Weights of a small GPT-style language model, trained from scratch on English Wikipedia: 173M tokens.
Each number is 500 + 25 x the weight over its row's rms, rounded and kept within 0 to 999. Layers, rows and columns count from 0. Numbers have three digits each. The size before them is the row's rms in percent of the matrix's.

# layer 4 attention output (transposed), 128x160, rms 0.0924, rows 22-63, columns 80-159
106:497487530554518505503475496524522528522485477528526496480485472462481516486440505478470495506478491509510483463528477478462453500503534526512537520462555513486468515496489520510485490465492522500521467491498515468499534478483479453542520499
104:500493468500514487510542512498527548510489497512443547525474509517501547527505486481499493470547467469515472527496488502478504476548521485460507493507484547491519501490497527491511501517482474523432482491531478477525515433497468500443523476
112:491499517522507418537499499493517504508516490510457507459487539464471524506509468476568507479493478501492489494460491495494434488499472459510516515517471505477493548495561529450489496488498494499561520494467532471497495491530502520480515513
104:557457459545508483524506527468497542487486535479485495541515516512507493496518570477507511469459459493488495515524500533482504468529520472508493559513527492511509473512509490544487470478538454499485473532523501485437481520499505558483505435
103:529482487479512512489489517513493527524496478461493525519514540508530490475523496516548461526459462502467509498504471480503522520470550527484539519536509500436514518457518518500501491500477561458508551484497515471507529508507463464459522527
109:553506483510559546518480487484508533538519479495492545464493512476476504492574524466462517505513525560481514463491501491487481508497500505527544483471517480509499519507532509495479529501499502523456460524530489522495472544519533485491540562
106:488528519488525502502532510490446502486492512559515478512494527468494500450480518474534570502483480530517495541497505522516455477515536533510517488494524479480497497499501509510490524551486485484521542517534475532500468486484483474474468502
106:496530459499494545506444454507483550498510473475454537540581531503480481511465503528557480529537522496500439480481496494475519478478508527506487481528480471474484492487515536492521519503442493522523452519468486514508486479493476516501431515
115:487460484551532506527502519513497483503507467519501477517485495470478479494523493482548505494540443479502564531514480471474482455577459527498486495492500549522486516486496475493498486485526506549526539477510503493478500510511482484516490496
119:452511493495493553524522538527483528509516531488509503477493548487492481461451535478518488522560537536518486501478518448519507485488464490515478522490543484486503497490473518503493491501560466544476544490474517522496500488486543535524507504
108:501507506496532493501496439497453473459511479455534489527522490489519444503536464491495535498464504506520535472488505500462487527502511496491502532487451509477501500460480498485484461527471521482495513492454467503513509497544513524479551495
111:521488456497503505480487508517499475513476494487508502482519508453497474465454502525529534548457523503542505526477467495540479528493487521507524535538514451513509475502481481511490477498502564528475471514535485558508485504515423508507529529
105:518515470516534506466516464493482509487473472464513530483488538487486519514494429521449497498477470492515493517501489517508491514494491478475517493473508490530453503442452524500471480528511522493522473514513474541462487479497468456461489529
112:492496500524484527443542537511506506484464498504513495521482510500507494518470533491505551505510518526488484486521459518493547530454510500511504454514532510537517503540474487474506475546528513500540473500523504517445510491473521500493491525
105:479502520495482510469523495510545505494515458483480544547492513515496439464528471546463521515520461494512514535516503494499479477526515516462486494488502471497447547481559486523452519521491476476493462491526502523528514519497493521510486465
107:516531526516496485466500533518527528509479538505541504515516480486481509427495486507512469451578514500535485541497509478498508524473485482459508538520490452505557541498515486522518465487505499491481556505527498441476536475466501520519494469
101:497472490498449517537493507470486461513514501488505518478481507479504473512497434521459545553454503503511512458506475496467496465530526530502538477494500498501497469504492493419508515526449497531495507490528472500491517513489488507471504487
100:494532543476499513454524506469505533525536494450489482512454468448508476521494464480485484513480553494466507531497480516518514509519521505497492525516491490543476504550469483490544555484484460471497564494445518522483503503499480519513511480
113:477544525555515511484494535510501485486525486460470472497499506541484467534479494521505512518465517467485460539528490487517476508503478502483512508496490576455500554442516477472503481516539491483443491483510503543498448555483509469478487540
108:485491491491497479541508547475490471552467500484501466521517530486528505505506480516475491503505544484520513516506492523491497461448537526457515503504468519485464486499492455532500514527529523487513490479473582508528459541489504525480496496
113:525442558494492498503491475505511517496531511485505479472474502491505491544508521489491548501524514488489467548503525472497467492508497496471462500447488492554551485446498515496509458478467537542511486464517525464502482521529474541519469522
105:490510471498491456478490503500524510500504536433485494481502493451480466483501509467463498491529454520509518519479538486487503537522513497460507498517483524491487493487494532476557486490513496482535500532476525512462520496477527485488489484
108:514523481502490508480517514471481513462514511482443513494512535479510498511480509501498558455447474453525523515534515511458493524500513496452518437456504512517514513535474498497502488527502547562511489489481531494499532470516471492528489532
107:520485500532495466511461486501513514524513490468494490513472468517523495483534483509536514522486557508476520499502545550490505468483531504511527486537566492492486527491498506482530470509504530522484487502473502524452516544485495497482456472
106:519505510487499464517502510473455487531471526502486501551486464521498525448510513523494445490538460536498483505519448504524544514495483472520528489449510482505497496512492520456522494461503529515489484554525538492524509515527526474476526522
104:528573491507506458543500510541494470487457458461506486470499492523528534498496550486513462527481480479465500521528497513543494514501503508476514477553526530483476511480474529483470509506490488480490544514520477505550540465487562498521502509
109:473503536473484508546484540523533480481493482508464492536488508525543512466464462490491516500479522514495472498515487511491493530485496475447465500472485480502476501526520479499466493486506505466477498465535499493494491527505507456488521488
115:464501511500518500530473489541502506529509515492440505547511512511484512530488511438442492481438492522503493514528558495472489521481483465513527465524499505524492486500486486511539522524522504523502503557482485489532491507512497506492462475
112:499462449514477519454501513490505520508492507487448524509528489487504531507513479501496515493498545522518522527518488535515436492525483543499524492517469495494528499500515460459539467482489472483519573520512443455498527528522552491499530542
113:507450506528493491546473518490535527492481539498515531497563514484527494543535503478449460509561448493505503503520516477502463470468488526465490448513505514481501558515491520506522518501508498502526470483568470533525478515470515466459510494
112:502499491479508525526506522520449515442522508482471465537498499496467535448530467516504504510506512512491479487491498516518493502527528500535489543460520473536492488516553505514504454480531485534525551528456486463489472480476519509464511481
111:493529527455511486487524501471452504498483509538479490438458522507505506461482478543489479511501506520509521483513497528436497489512548550535488503514513516463514511455494515514506482497533485471506453461511508482470494492501493509480515533
101:493504499538516464500496509494484493496518460496483504515506475510494552470479480503504515490518532478511523482513478516466482527475472493495527517494538511505515425504492557514522465488482524465527463452527489468488510563481500508533454490
113:507466502503499481517518518485539482497510507499453457550533500476540531551505501521511464523502539506491488521505497495444515499498492499470495500457520514513508499479499533504463487465461544488491511505448477495449520475507531502515478515
105:516559502469511483480516503513497496495548498483496516505529473499531478531486536506518495499499448508525488488492522489512496470530523481514499448467478498497490435508462508525507471476514500492484536466508482448462505495491502480501499497
107:512523517519514480483463535489527532456520521486520473515474515513470511557512512492512508503463527510489505479508501459500492499503460527535509462514487505543525487477516510520465508472507486529537465501509510508511521507504474490452553528
105:472517466491486499474477511490509500500501522534522537518444464489459494528526503512478500516462461510486488482490536527495504512539511505491435474486498491498477498523491520509486441488496473536481492479447481528528461517484467549476509508
107:422524477493514493528526522548493503507529532505517498520477522509491521468529520533514540507489501490514518474546462514493507489528490483512504462481483483517498518515474486520509491468493524461529525503512533532527515509530484518489512501
103:496445510499493543533500492480533514429528510466479494460490493477510496489487489466480519501524476538502495520531488511518488516488452545504491523531487509491483474477462496488501536494471550496519509527483517476530476484448501503515481488
102:469531504523528473486467503480507466536469528476494442498504508488494437500451517576493499476467508494496493516510506518473496500505523498479474479501501469499465478551492491504516514490458453499516458452492458475481497498489519490470483530
113:509449479501508472492512506479513527496530513498515464501498525489510506538491478511512499485523523569481518507487484517476516521535492493518496492492534490481523508515465461465497530518528491494485439481473520526534520469527526526492501503
106:449510531475507496504520485459500499516534495457524513520496504557562474550509476489484519483512465492510528522522493481495527506538489564508542493557539500493517502513476504452476485491491507505474492530504545493482491512496451464481495528
# layer 4 attention value, 128x160, rms 0.0853, rows 23-63, columns 80-159
104:491516566516500475518493466486497498507458467459510478495537527503489474518477492499499520492493496478541455501472492495503501494461508504518482501553473500529437479510508489497506502496498526493520499523480526493540525563518513486544478495
111:483494502489551498472494497520469535486507489467502494484514484483496559527513474546511515520548493551507542523504483489508498519530491552462463510519513495503495455504539493487483519478488482508512497525469465498488472533501509513554435485
106:503486515491504509497521501523488528483495502498503529479489521492472467523459528488503528477506516426552522506473461516471507497514514501513517451536485511521509530455505496479484545491494469484518487469428488497548516505509475503521504510
099:500507494523488506485469541537491503509480540508500480512541505497461488503550535521455509486530509494487506504483521485445475539505487478503480512452476505504478502543481445513495515565509463515492497490466470517527481520499492507500483502
105:538475504512487468485494492517509516476496466461528490488498446537501507571514512492525493530469489499487455502512498520470486489535512490502490489462505490498472502545470510536473514494515513506485535503511503488481451471459500548519481534
107:501533488535493483508536522498523488499501495513461547522474534537559473542509483516519481521511526498476483470585517472491472497483458522492530502434485502488514481521528517517540527499496525510486496492461499507490504483501496523453536490
104:518515473472497473481543483501568519475500562483479514514522516506495529510520542457497513434508493549479512523504501505482504496466481485470485543521494486501461514535483492515475459472477472523467521483519455484522510493520503467468476501
114:453476526539464483496474527488487481520485491460537493470460484491479518487481473535536497506513519458503520533505489499520503533504530483502525495501488511481503494480519503466456473465516494452494494502524478481535526502551523513507543478
108:514526494549508505498445469469480494488504455489491525512476476511527538498492472475501521489493505463503560522509469558482497538532492516509515493504488507487503462543485506527492464470449522490530488494509511473493520508533483476522529489
100:539487492518515478524497508503473515519536477517477519532507560492495497570545439529539511501500512477505468516505472504506501472468534476506493512545491523499502492509449497495533498518554454514488514519516501538494485502499522494484482474
114:573519497494490478491510507537560444461561516504508515556472500501498430513543492532538464476494525493483453492530518499473512483508536512517486507452491483504489522540486534478518425530450497516505519485522527498490481507507493486476533487
104:516497463513462493508512509543518502468556486502520493465513492500546481517472511479478507459494475513483474457492490492508492508469497494471510506484511492508508530575506483492494478517520513540462481504542473506511538507504546487448510477
106:563518493453473493512513493487477496499509505481458444483451497523485510557515479496488502480522493511537474501547524501457526475503501486479477458522533496467480507474485503545476488513502498491467537500481491529528489469517483531508554496
104:525528503506500481495477540521481484497567497526493479516496511477528493542524486484506509459498530509507500505510534466495495521471511503458519497508528491505501467491535455486515511485515496513461521523467486507522479485470497479510473502
104:507495524514488443518499465489477458516524518451521521491505509477492504472509439538516486531529457495476512504493478496486490509532500494516496494443527480491491507474571443490522509511536521492501513510463492517549485522533458496501536481
097:493516535491515460521487534536492471502494551492468489495482494529501455473553511501538511470506522496466492489544511483519514515488434504478495516519475528493582497482475475494510484519510530513490494523508551468504522478507561501556474535
101:493464466556531483534530544527511516501459522495483465480585461500497523517534501514487506509492488484525518496488485488477461490516564499515481463466507495498520482430450524508460511482494530512534493480509526498524522514539535486526530498
111:558479462479500469492480527455483477507509501498511546461491475487483529463504487494494504485484488423501473503528469508492504464468517519515472505499491495521527469520490456530465510526484495501493495492536535491510530524505523517525523505
103:530535515524516479493479483505494501494470503484521510563502495459492489517536530496540506478504484476477522497486500483492488518513516442534502477511507484529517506520470496504516506491490511539484529478474490466490542519475518489548531505
106:486498485517508524536472538508529446472480440485526501498475503497478524509523447486533502496488525561484493516525495504513521495478508518472537476471501497524484478426471441513530501519524492530479501536521510480520475474551513470467511483
100:506474529460485475500513547545486521495495488538521503530486484526552578527530505504523504489522508445523530540538515508511459474526540514506487505507558523504530515466527481513473507552490509500518482483543480502483513499488479513460488513
101:465493499499502462494511499479486453488509526538526490516463512512499504530481513474526514528530496491468468498503501521503510478438511557485496505535497520484542476518489561481483557533501484467478537476494532494511514519481506488506511496
101:479453509483500494478514511506513482508489556551482511500484493469554485490489504506528515503499503489532535446511496486483508532502520521494446522469490512494445449504494471531484519478538450526496522503571480498511505462513483462511506507
107:487482532494490487545508564449500519465531463489505475504506527481472500498465570527501515527493480486467533527474527500495541494520512497564445509480555517508493511478523486535504514485482571497535501519510495480499532463545518529499469504
105:480500497524467489488527489455489501464511466458476491464485514485501507493525519491489450479512519505518533468478447494508460492520545507483468495505501508491508489526496476536518484506554470508446493476443532477477514514503509511509519513
102:478522532502493500494500459529481531488514482522509538492522466519476491469535486500504538474491516451513528539503472476490542511501476484591506518530524485515509494506543510498477453520536509461491503482513506512527504534476530505546548482
106:490513517513500530492546436472530456518482521543468505517537487500482484486483513494529506521474485439460468485466478492484486528495487501531527486504560494523478508466490528503483494507502493520491495532481480450475532471487493505485509497
105:459497478517515454547501496563474483489494493488516505505484471497508487491500537478514501511524483493496485470546491507499522537487522432479491452506544491497463461520500526504489462514514516547474527508504504489481554502480465483490470491
111:486508516516522544489522501491483492499514470510523519506494521511492507519507500511492497484507482505468458510506473526488479488541468474483469525514503513523505478493500497507458502516560524498493502520571527495517494512520503502561485502
103:511546511502486486538500469530496528501495466500523485481491524516505478487492515527543528477487507543493534485455476502473499505490477507485475484533520497483521519478439483451465528508488455468481460538473478507470532522474477539499496530
102:496434505472483522466474507490527446539524489508484519487500492484526493522548541495548499492488519507558445474445485505476491563479436472497542550511466501503527482479521538533496525501499524486541512493469478482531491468479530506540466481
106:531523456445476516490470504459454496466534535501502518481487499495506461521509516491496524483510495506463434490512442454524513497504517474484515489479511507518484545482477508492550532503509543525469493498529479499479500476467517514488538502
114:456470505527491521522476490504482500504476515495518528444472503534470461528460500524474545493479478521511529533505544500479486511537497491506512509534489514510540494524563481485480487501553474496506504515581538452520477515498451485480483522
103:470475487522491527518472494523525549510490485484477497502502526469456520479457505476555493471490509493493471490511529500510510470515478510484484539470503498507528498479507451509486511513477470453521496540443549464514513544526484503465470496
104:454498443485484519499491510496512503490537500539532494517460505507526449504495470460527471525483499504519478548511517489512503482486476486507474509440477503467470479507485522487502496490462526503440526491454468492504519527476478499523510498
100:491512512501541548514500530508493468492520506480497466475526543520516553540501561482511521519502515466511470506529482492501503487468466548492488487526518480529514460486552483485481460488468472485515539477517460525494476474543552496505528500
106:550483529507521518471464494518505517503509489468486469525498467506512472537487507481503479537490475508455504487517511493489505466464505494501489485476470509514525480483533498512536515510512473509457517503523472521428536496473473496471483459
103:477473526514514469463463479491537505501444482515514542514488540515491540474449536573517499508514507433465512526514485486489505478501480525487518523490505491538504526484485495512481510456537505503495474548516459562496510504549517496522513526
103:498519522478510552498457479552489543480537495530456561521487523478512529469519498480481496523492484501507502498521516486523499491484502509503490528510525539498525510567538503488495514511500470488495525472470496489485506464514472526505528522
104:525473533508494530487488555510522526490495481512490551505493483445481453507478492473478476508488475464523542488465556519517498499489484545478446522557478506510492495514495523515483502505496452506488466526533494492517477504546527457501538477
102:520495506514499465483468512551508484476501545518493511470469509468479481499471527481492506558507524458461460465483537532498535478484536509515508451517479504500505468488497504541496497525520480511504484500491485520502529476471543484525508512
# layer 4 attention query, 128x160, rms 0.0933, rows 64-108, columns 80-159
077:465490495529477493532490537500517492495532510570471465513515475480488474515502435486507520550486525526519514471569530459500493504496479547495477543508516476493542467511513573527491459483521495497497468486522528475492492508501453479484528506
083:494506482521488474518516534509518540543489502510455521523521510470485549485544513509513492484594515515488546494466509471533520486511431464486499525532493489492505456493496535540500514519523481535520484523488490469514499507520461509491538506
083:512499464509543500472489489476489519483506496486485507477531491471527494458537553513515476529487534519485494518482490499487484475472459472494493483512516511527477494497500539463492473522506544503471519477483509548525486534556506522499502484
067:493530501485487455479490501504499502519503534497451499547509520496461515522518497512529523489533511514511499482535486479549515509509467494485463514501487521519506454510532459535484470532521490501523469537469509454502525470490516519496536521
070:487510512511508520484489476541544502547501498468481421509476510454501531519518498473520501501533475517550505470493491531530485481513494494531497571533473544516502477516528508532495521503500482495514515472453452451506526476501494524507559509
088:485504543478467476508496472488502500514485529512506509509493515520505506488474471508519490476511438530504479507489457494508517508491533535497481461506510507464566470498543488564458507497462540548528517539519516494501476466473483485566475489
081:523479509510495516518476500513502471497523496464491500521483489485525518510513536496525445483502498468503478513505484512493500496512514473533506448534470491501509455531499465549452478498487513525499484465519469497522505488509519506478503502
075:480494513513520496493527520482528565518477513458501441457520470453551526524518514515525479502497462472495510468473485499499471485503503465481527517467498554523497500487476502468512535485504537474519515475485480518511468507531537516470533526
076:461476485475475522512491469482520523498497553489533519544516511503472476502461466493476460511462512507507467541513504487462536516463487545527519559519509474498499505502498485513526497511515499511491520541538507535505492476510546479548474488
074:500514441492500502489500517551495510543490507448530505534532481490480530484458526522538450486472555522521539482454501531516472485517456490528513472553532485478474504474549498509492523512528507523493508520488439497456500516499483486485499496
089:469488530479526521485507524504510546473491478486459484527453489458468482545510520540515488518539490481468531480496524564486446485497456486529516497495463497547484512519511493500475534478543480473462487495516482479511528523515519490508528538
073:478495503484494535539474499502503483529497513504517489507450536519483483492453503525482513525492516510510459496463523498560503526523526510458531531544526471480511493507480508495520492485500473494521490472513553497509512497501487484466510473
079:532469509497473486515497489542551532547543521493473480498525497483501504523520478494483509508532510510465506531528519485487493482462513521543512553505513511510525479456495474516500538508533502509519466490505533481488477470517546515489475473
089:519523460524475498471474506516508496494522527501506503519512462506455515469493514518474499507501512551501485480492530479503517518487487468506490501506578507447517533512533483507533501476535484501498498466473490550469522505465494468491531474
089:516487489491533540470554500454508537520495494495494509499504469518495463545495486527546476500482493474486521526502486543484463482545446459512508521489474494523500465521461525485512504485526516500506497485487503486518483533541520535479503526
081:487547512520495461522464455559483520496529480496488501495486511504467529518523470457511494531530453534469507539513508475499537496482466527477498506513521492460484475494541474502558518507463533500523488516459492506480508480486487490536516468
069:505501498460495515493501538508517509491523516497462503456434533486481501519504495536514515490507526479510463503502509495489506493510548506511501509508512529482559512540477473511496450516504492497505531498537411493507474510518533480572490511
085:483506443500467511508479474519485476475506496496523518501496505496497489466499493486525513516479486482548519491506490444482481486495521480492474506485516456456531545469524518453505498505488494491482541507501484551442515469493507471509457480
096:513461484536517480489470535466485509495514514540499460485493515524467492488516521497497457525508503475504473501496509516508477484562428498501487487538467547511508451512462506486527530528491532507513508506516500456555490493506506477476514530
080:518513462524475488498525533511539467515508467499493504461474436477508485516498508476505476514515494464568476495489527488491461468504490452497497488477502491491489500487494466500514530502541463470478492515495488488489492518505480536479495507
092:473465492448512480476490503513531474519477518547508484517504567535469455490459488498467533519508521494527521498488522502501519516495518480476471454530481497515532505531510474491519555494492482510528519493474457435486524519482545515519503538
087:521521495489507523475485504503546519514497520469504503550518457503489512489500483520544487519496508480489493437472534466498485447534516493519507475521566462472516570483555476513523498525498474523482495498499486499515508518437473456507490477
085:515477526509516506499463467512492542510481479494514470472474466512515527529504508489510490472512493476522511525513455526490469486535482532521465471476487460499477499469428514509532513545515520494480503493529478486491527508509537486502509517
091:488519508477514486524519508546495487489537496474509543469545465484479505463509546473506506442514485525495546479484460492517534511488482541528467471533507500502523476514533538536476536507481526491482484457496549479431490524510505499531476504
080:488514476460483463498483455483518504477486483498509490493494550491491510525506509489498514439491479493525522503507495501454468505517495478543453487494487520481480508537502507452507486506474529517472529517532452483444470490501528513492492523
091:467525517417508477525484488469533492505504527488466522532480480506482473517432541521479472493540525480504497476518495477482445490498501517503484527464519494507510501501492489502489497541489501551501499550548550498502515531479519509514529522
080:501483496491495506508506525492461478487476476463462526486504504477529550506552544519489492533511481530520513516533544460475460484527466480460506495475553467501464495534506501476487509509515495539474498475477492497526458539519515514499488528
078:524508470516502492468490478541530537516516487523462479518493444512513518500510499525492531542530499519488486506462522450467499458460509506484445501480513501480485495487485504504466514502552491466536527517513514527452526494501529506521484449
081:522492497513479505489513516521538495488520465474485493533474505494461497523549500538486459485519492520498484484514512498512513492522450507517488536495544489525468509551455518490517504497510547472486528507483478482480492516520528500565514477
077:492483492520515539496501517474528547497499551498509494461535479497511414499511490491547485529510507501453492486465538484475483517463475518479493512520515469502544492488529492510499498484486533467481523511499479487514533514552511485456525507
082:519502504527502509514503500506510562456478513479478489502515464490532516517489479480470510517485489478506498486478519449481487443523472497498519465483498505481495498528468522470517554523528474497458495493507514498500485498552493490498490480
088:508508471553489499503478484478505514507527523486521461505508442467483486480498492466519518476523494509504476482504476469530489462507492547536485513471506510442492510544491546485524475506491480457517453520512546506489523510470507488477522471
078:484499489505481484493503442499509504581501494519474490524480538457490549497481511506511495484541516534499534527461499514524493476543485499503502535511487480472512476482485477508483510509492482524549492520485534486499491510509519512488526474
073:496491501460502514488460474523474470494487482474516511521500514526488531496529571511486460525515520481482534492483498547525465509486473449489493514492510539510479514496473441470538482491550469466535523508494494502453508513508505529547526529
083:493511509492520513511475482506517534527514499493429479541528522462464544505527501531475470492534531526489481448455490504501493496493489465498502534512509479502502489494512449482479471499534460523508485505501494483505488524477507487517485510
081:490508514518473557499498477537490483517501537491497486493467517529511482469500526492481496490480459489543534522536508535528521474516519522533508519497528537475533479522490528511501461529467451494551507484454504490477520494466503512472502512
069:482481501503443548514504485586485487512474522494548501481492480530489522480469498500502516525450508523521512513489487516478506489492568496576498498518494469516539500467500549540475520489536486481528519533502500526453515485462476500503508481
078:501474480550473498511484481479487518464509488494534480488522496521531484489480530478474503480495480539479533508440486509487513527506466526505515499474512497536484493529483461452491479472525534487516501534475558524515464503522497506499500513
088:468509509510464518500483481503522495511455541505516492504492561514537513486463508470499492510525467520497524535480500493469499490514519530442494485503488510495544472531500528493484466529490517570556503523499502510534487510483493475478475472
079:537532466508517495517525443522504493498468518465505479482507478499505518527520525525569552518513484551552526485497544527508465513499498454474495517521475522536492457467552499498470507502526467487472487504476472500517513469520460498469522524
084:508490476455521475508469493483484543492475510526490493494553495516529512472508495519512519487524525471538470536472502487501530487514513493474527495518507482459485535510441498494546477527445536537496510475477497471533480525485499537465522508
098:504501495505461525495509539539525502458515490463537506472511477541497513473531498472496460485511506477447495503518492480484520500517495506530486491485546477483506532494505525476511526466504495496482468465469499529479499567513491490515496460
087:490523513498489504493454491520485480495480485539493471549473506494509541519467488520531488499460468505463500473527540502485484507456531523481504547522504526514524493492526516508465495482482510496538531517526476496516531479517484482571487500
079:506506485555493514494512503508478554468479513479499485453552484493530481456511495498518524494513468465461506498519442514505511470484498526467511483493513527511475489493533491470512470539495523495459498501475525507534452510526487482480518509
090:481522472493449546478453515506510497511468519498539509488481460521520495477491497461474444487493479500485490523508509478480529494493537532490513500476561484458524512526506522461476449517509503492499474515535523555485525501489508484497477441
# layer 4 attention key, 128x160, rms 0.096, rows 64-108, columns 80-159
067:496483473487503522454501483501484476497525480505535540501527498480524457477518501478495486502524533514477461476498523502474532524462527498474490507485515525515460547498497510516519466468519477466487517489497527533481517504477518478548458511
067:547502512495508510475534506497498507476500521509471542488512516538462467490461484554470496511457535505504484496506501505520500524482528543515453506501502520460516521520507505550458481511487471523506482486504495512461529447460497511560490507
062:493481511533482512499516478490488435548497534520525490531473491498507466490513474484495534536507437475503507510529509492514517503528560498522493462485489488488519504510508498484505467488507500504513508490456490533481525507469491448464494514
071:492517478509462477506530502511531506520488501466511525457497508473445497512525509508468492508540516508517503503472461540525473541487484539487530502557482460536516495481499551546451509477547517492500497479543482484462513495529515487515521540
074:455491507480494509528514554483519523512494497535467499494483517485484511483472509538493540462454522451469497520473473515509490509486493502495527510520491494483463495508509472536493526483522515497497491462551501430492502522489514534537468510
071:534474498474503510531480507476423498480502500516466516529507510513465462511453472493478478443480526520504476486473467485523486487498505532514469482504498502473492493475473522494510478501454474505479456520506534516488519494487561529467523485
069:459551504514501500514485501488545558491479486511513476469523502464522506469468497504471499476458484520521466506505487505553525484519493502508537514505473528493484485543514538526475505516518497510516502488500470497510483495514509507515506515
075:447507479506506481538487544532491525577533502490498497501483475466472523479560502500498477523487503478472502473483486513504501512467505477509539497492484508518498500498489458501508490485546510527542473480569462523480517498521489517530469534
075:505478511520470489525472468556524509513528471493490498517517496536514497508497490512510513496532464554517519536524471518495546487505485531544512495477526514531517504508501518523510530504470517543520539479506528505482490490483509515540539461
068:533529455528503512517543495543489460507501476487476488502457465509532470511469519508540477487498510474465532503520472497479535538486494492465485507442461466490454524486481471503541517517491518484509529550496497541451437488507504459495533439
082:469476448501534509469495552493520520503484497476524493493488490450501503509512532486542502455527521475495503457507519520518504505458466521526528534496467504514490545496489527486476498492513519490482515487542501469512517494519499501485484513
074:508514527528465500509506503497464470480531549521536489524486487527531498546529513450513495490510505527473476473532480469497503523459536507485483499482528483508484516535478508481490545507459501501492562480508474536483462475487483513538452491
083:532516470480542507504520537502491480494516525508514515517484495543522502479499442535474476515506518502514461499505495486490528487477511521538492489427506531488498469490490512515579456485469473491523504502466528538510515528490476442505448476
092:514511480454509488518517466511488491501503516510537484507505519504540500486498499478496541495491538490515501482480502468464497517465525478475510506460515493506481510516510522481533522482493505503474553486481500559487493474479504498488455484
091:507500510453525492477458515440526511509495485477509514498523473480516508474485518521497512524478492488472567494508510489508510503504486480522508504518510548530473518471517474520450497489543502490509511526498483533500487534532481500576522504
074:476479530502507523477537500522513457469463543533510433520501531502544513498484454469490516494518502482524513496488462479478538518508549494461482499519465458473472499506448451476523538550493531467478498475460497502485553482451472509481501473
074:488493502495477490541485489499493478504488524474467478500507491514487483524510514508454499568522525459526520462501465509505471490499500492500502478527477485461514506541518559518528466518507532471480493516451517492511467474480513534526444499
123:550514506513478519505514466519488451469532548540505518506445511520510507517513514451505493505470501531503471483511498464450516474463522499474489470479488462460510501508479482484532478500473475529454557473484504535467511462453510462469486467
078:514500548495523531448521537500462439517486520473504495492503488478479509509547469493474478498478490485499482498483502518492480483570453534489478460527558509510555489489488505503466512542497481490481496522498490521513508498478491532505485498
075:490506481549485506529515483490484471511470502514492514511536481471504546532469479495488453502497505459484455508534482518480474533508492460464500510474466508464497430514498506467496511501500507517540481470559457513468537497534496492493519554
072:520521476503512512458496468458500524512511504528526476488521540509510481466491529510537533565500447515516508510500482479487516496504474512523491538484450493483440505498566525515501532505504520494517492460536538463510472523524490497532481481
079:511496509468505510486522515535500509485477471516480519519462482472530485553473500551473508508524547508506562539442495543521515547462494460471490492515487483477472505527533478514510546486494492462507525450553502433463492526490492519519517478
086:506508478475534473503501455450513471494487486481511506483494520487489486540500521502507508548513505498494445480513501478474502479545430480502489522468466511535526494539462494518496514507496496534494501507508475501478515483517507462505533508
081:518514490514468459543468519498479492506495534511510481478488478498518529527520505499512481483512481478504466487486514461514541480502476539511506480509510497469456501512515542538484505490517504506467513486487489552511478491542484478516492496
078:516504499517470499520532477537519493482495502518455486553492493530456524477492513513489467496521532472489548537449550511497450520472490504485507485502514481494513482529529510535509532431538511540517548529496446437521450500491517512488537496
071:532506491472529487495489506542491504477475514510500494520477477495520518542475513542494509440459485492511521515507481510493518518491511518487467474508476513481533450511486488533454508451521480500478488467480472470499503503475461483514530485
077:490501516507478511512508474465482490520514509564453472511479497487501481537489543502532509534505475501512470480467497492504527464469454490507497555484512518472475529521469540501496513514486576494531539500503506530503465524501486514496510501
066:500549509478531549467503505498512525485499537549499508427499546528500474464487500493489529547526546507493522495478467522494490500453531536489534499528497470495474462488481459496479450512511518500502474476523494491485493489482521530470501469
077:474508514456507484500482517510470442499489513536524490539511494500478431580524493515428513543524510510501476518519488506504480463480459529516511537484450500505523477520475449495479496482473503527564496464543492438479527469522494500485497498
072:516500515501551506509486517461464458482528524536536528524463520536479482487504528508524537531545498520499472536538544525468536512479542506476488479506516495512463534527563490511490488480483487553489516504503514546507520518474513493485511482
080:515532535504475470491503525513516453516494515470499561521519526492475521542520519469494478502505518526526468511535486485515499490581517467493505553457481482527472547511460532479531508499536511525523528526522491548514542512485522473531511475
077:470502503450506503467497510456528501485520481486493461478544479514455526489505528496541532497517489483496525492523458524541542545522565476519484508546494515516519487536511495550493542509510484488502519498499474491500537518492458535514539520
060:471485519472526457504495544461534506450514456490493507494497491514480531459504485538517536503434535476527487510508480520480504553484486497505478495499532499509477458498496500517509525490496478493467469471468466479522519490490510518532468503
064:504518516491469451483556488506516491504513537539449514517475499505492483507488507511548525504490525528531517496488462469522502486480475528451465483513506498497499445515501485533483502507453491517531488533537506464514477504512461519483530479
062:463535541506460463536477522486503498499492520477509513482468518458511495569504500554503530478465487494508502507514473528514529519492514523472517477523464534483489465545499517553477512561502548524559480462505505464451506491522464523473494470
065:476528509501477445556524502478507549502487533437494535463544485504498506487514488495508487533520499468515526471513490504517462524490476488498513491544501499540505470522515579508469514546505496488532471510521494492504462507525501542520502542
064:490495489538492490534483487503482528494497485452476523484470549547537516486468497503499525496526522466503543473490567510539435472480422494480507502479468480530482493485496515480510529498507458482506498488536485463492456481532529526522535534
079:506507535470521476502466498481453489521491522479507482476500518495478499460475509481481536485497503509522472498483493491501515487544574488522467492491473560465501470497511496535479511505493466536502522507458483541499538475478520495490515485
069:509507511492516518447464507467477509476565518496462518528527492494496489519475552477515465535508504506477492494484490483495477465510483521531491515484511475482522498497458478461498482536485503528495488537528544529505478483482480514527560472
067:469472493547527502538535522486499523530503460449482535544490499472514489489507496524568502525520456466513505486515538479548489512463488484504502478469501487478496550463489531488537564511519520538556497519505476497505523508541504516460514540
070:530512519451525491518503471502482512519511526518527530489534535495536471504460488494519506479477505511530454522515482535508507471534520516518491511584508498507523469500484484536428503496505457516491506492504483544468497505496449470541524490
079:565498492499464534467503496497481482454482515491529483487476505477491489489519515510448520487516498495532491504525522497469486516521501476537520529521511517507504560498474453468539502479490492543493528522449515532468466460455509498487483486
072:483484482492515516493512494512454480509489504495470521459505515522526462525509507500506533541540475494482484452501442490477466440524513487519481484433477487464543487486509470486507449515487518498483494518464523482521486507491505486436498468
072:482527506496504483494489479480514479501522490545501503490482466463467502479505473527460493476477457493488501519467482539520490484497472468503499496525495517500499470516489501526507482476545495507520477498525508490510522522518510543517518552
084:542491467500507501511478496512456480458516535467525508488510542518537521483513509492485517515514518547489501457505512505409554502517494489523485448478507481500514484469466497483521496511484503501489550475465493551503502483458488472477497469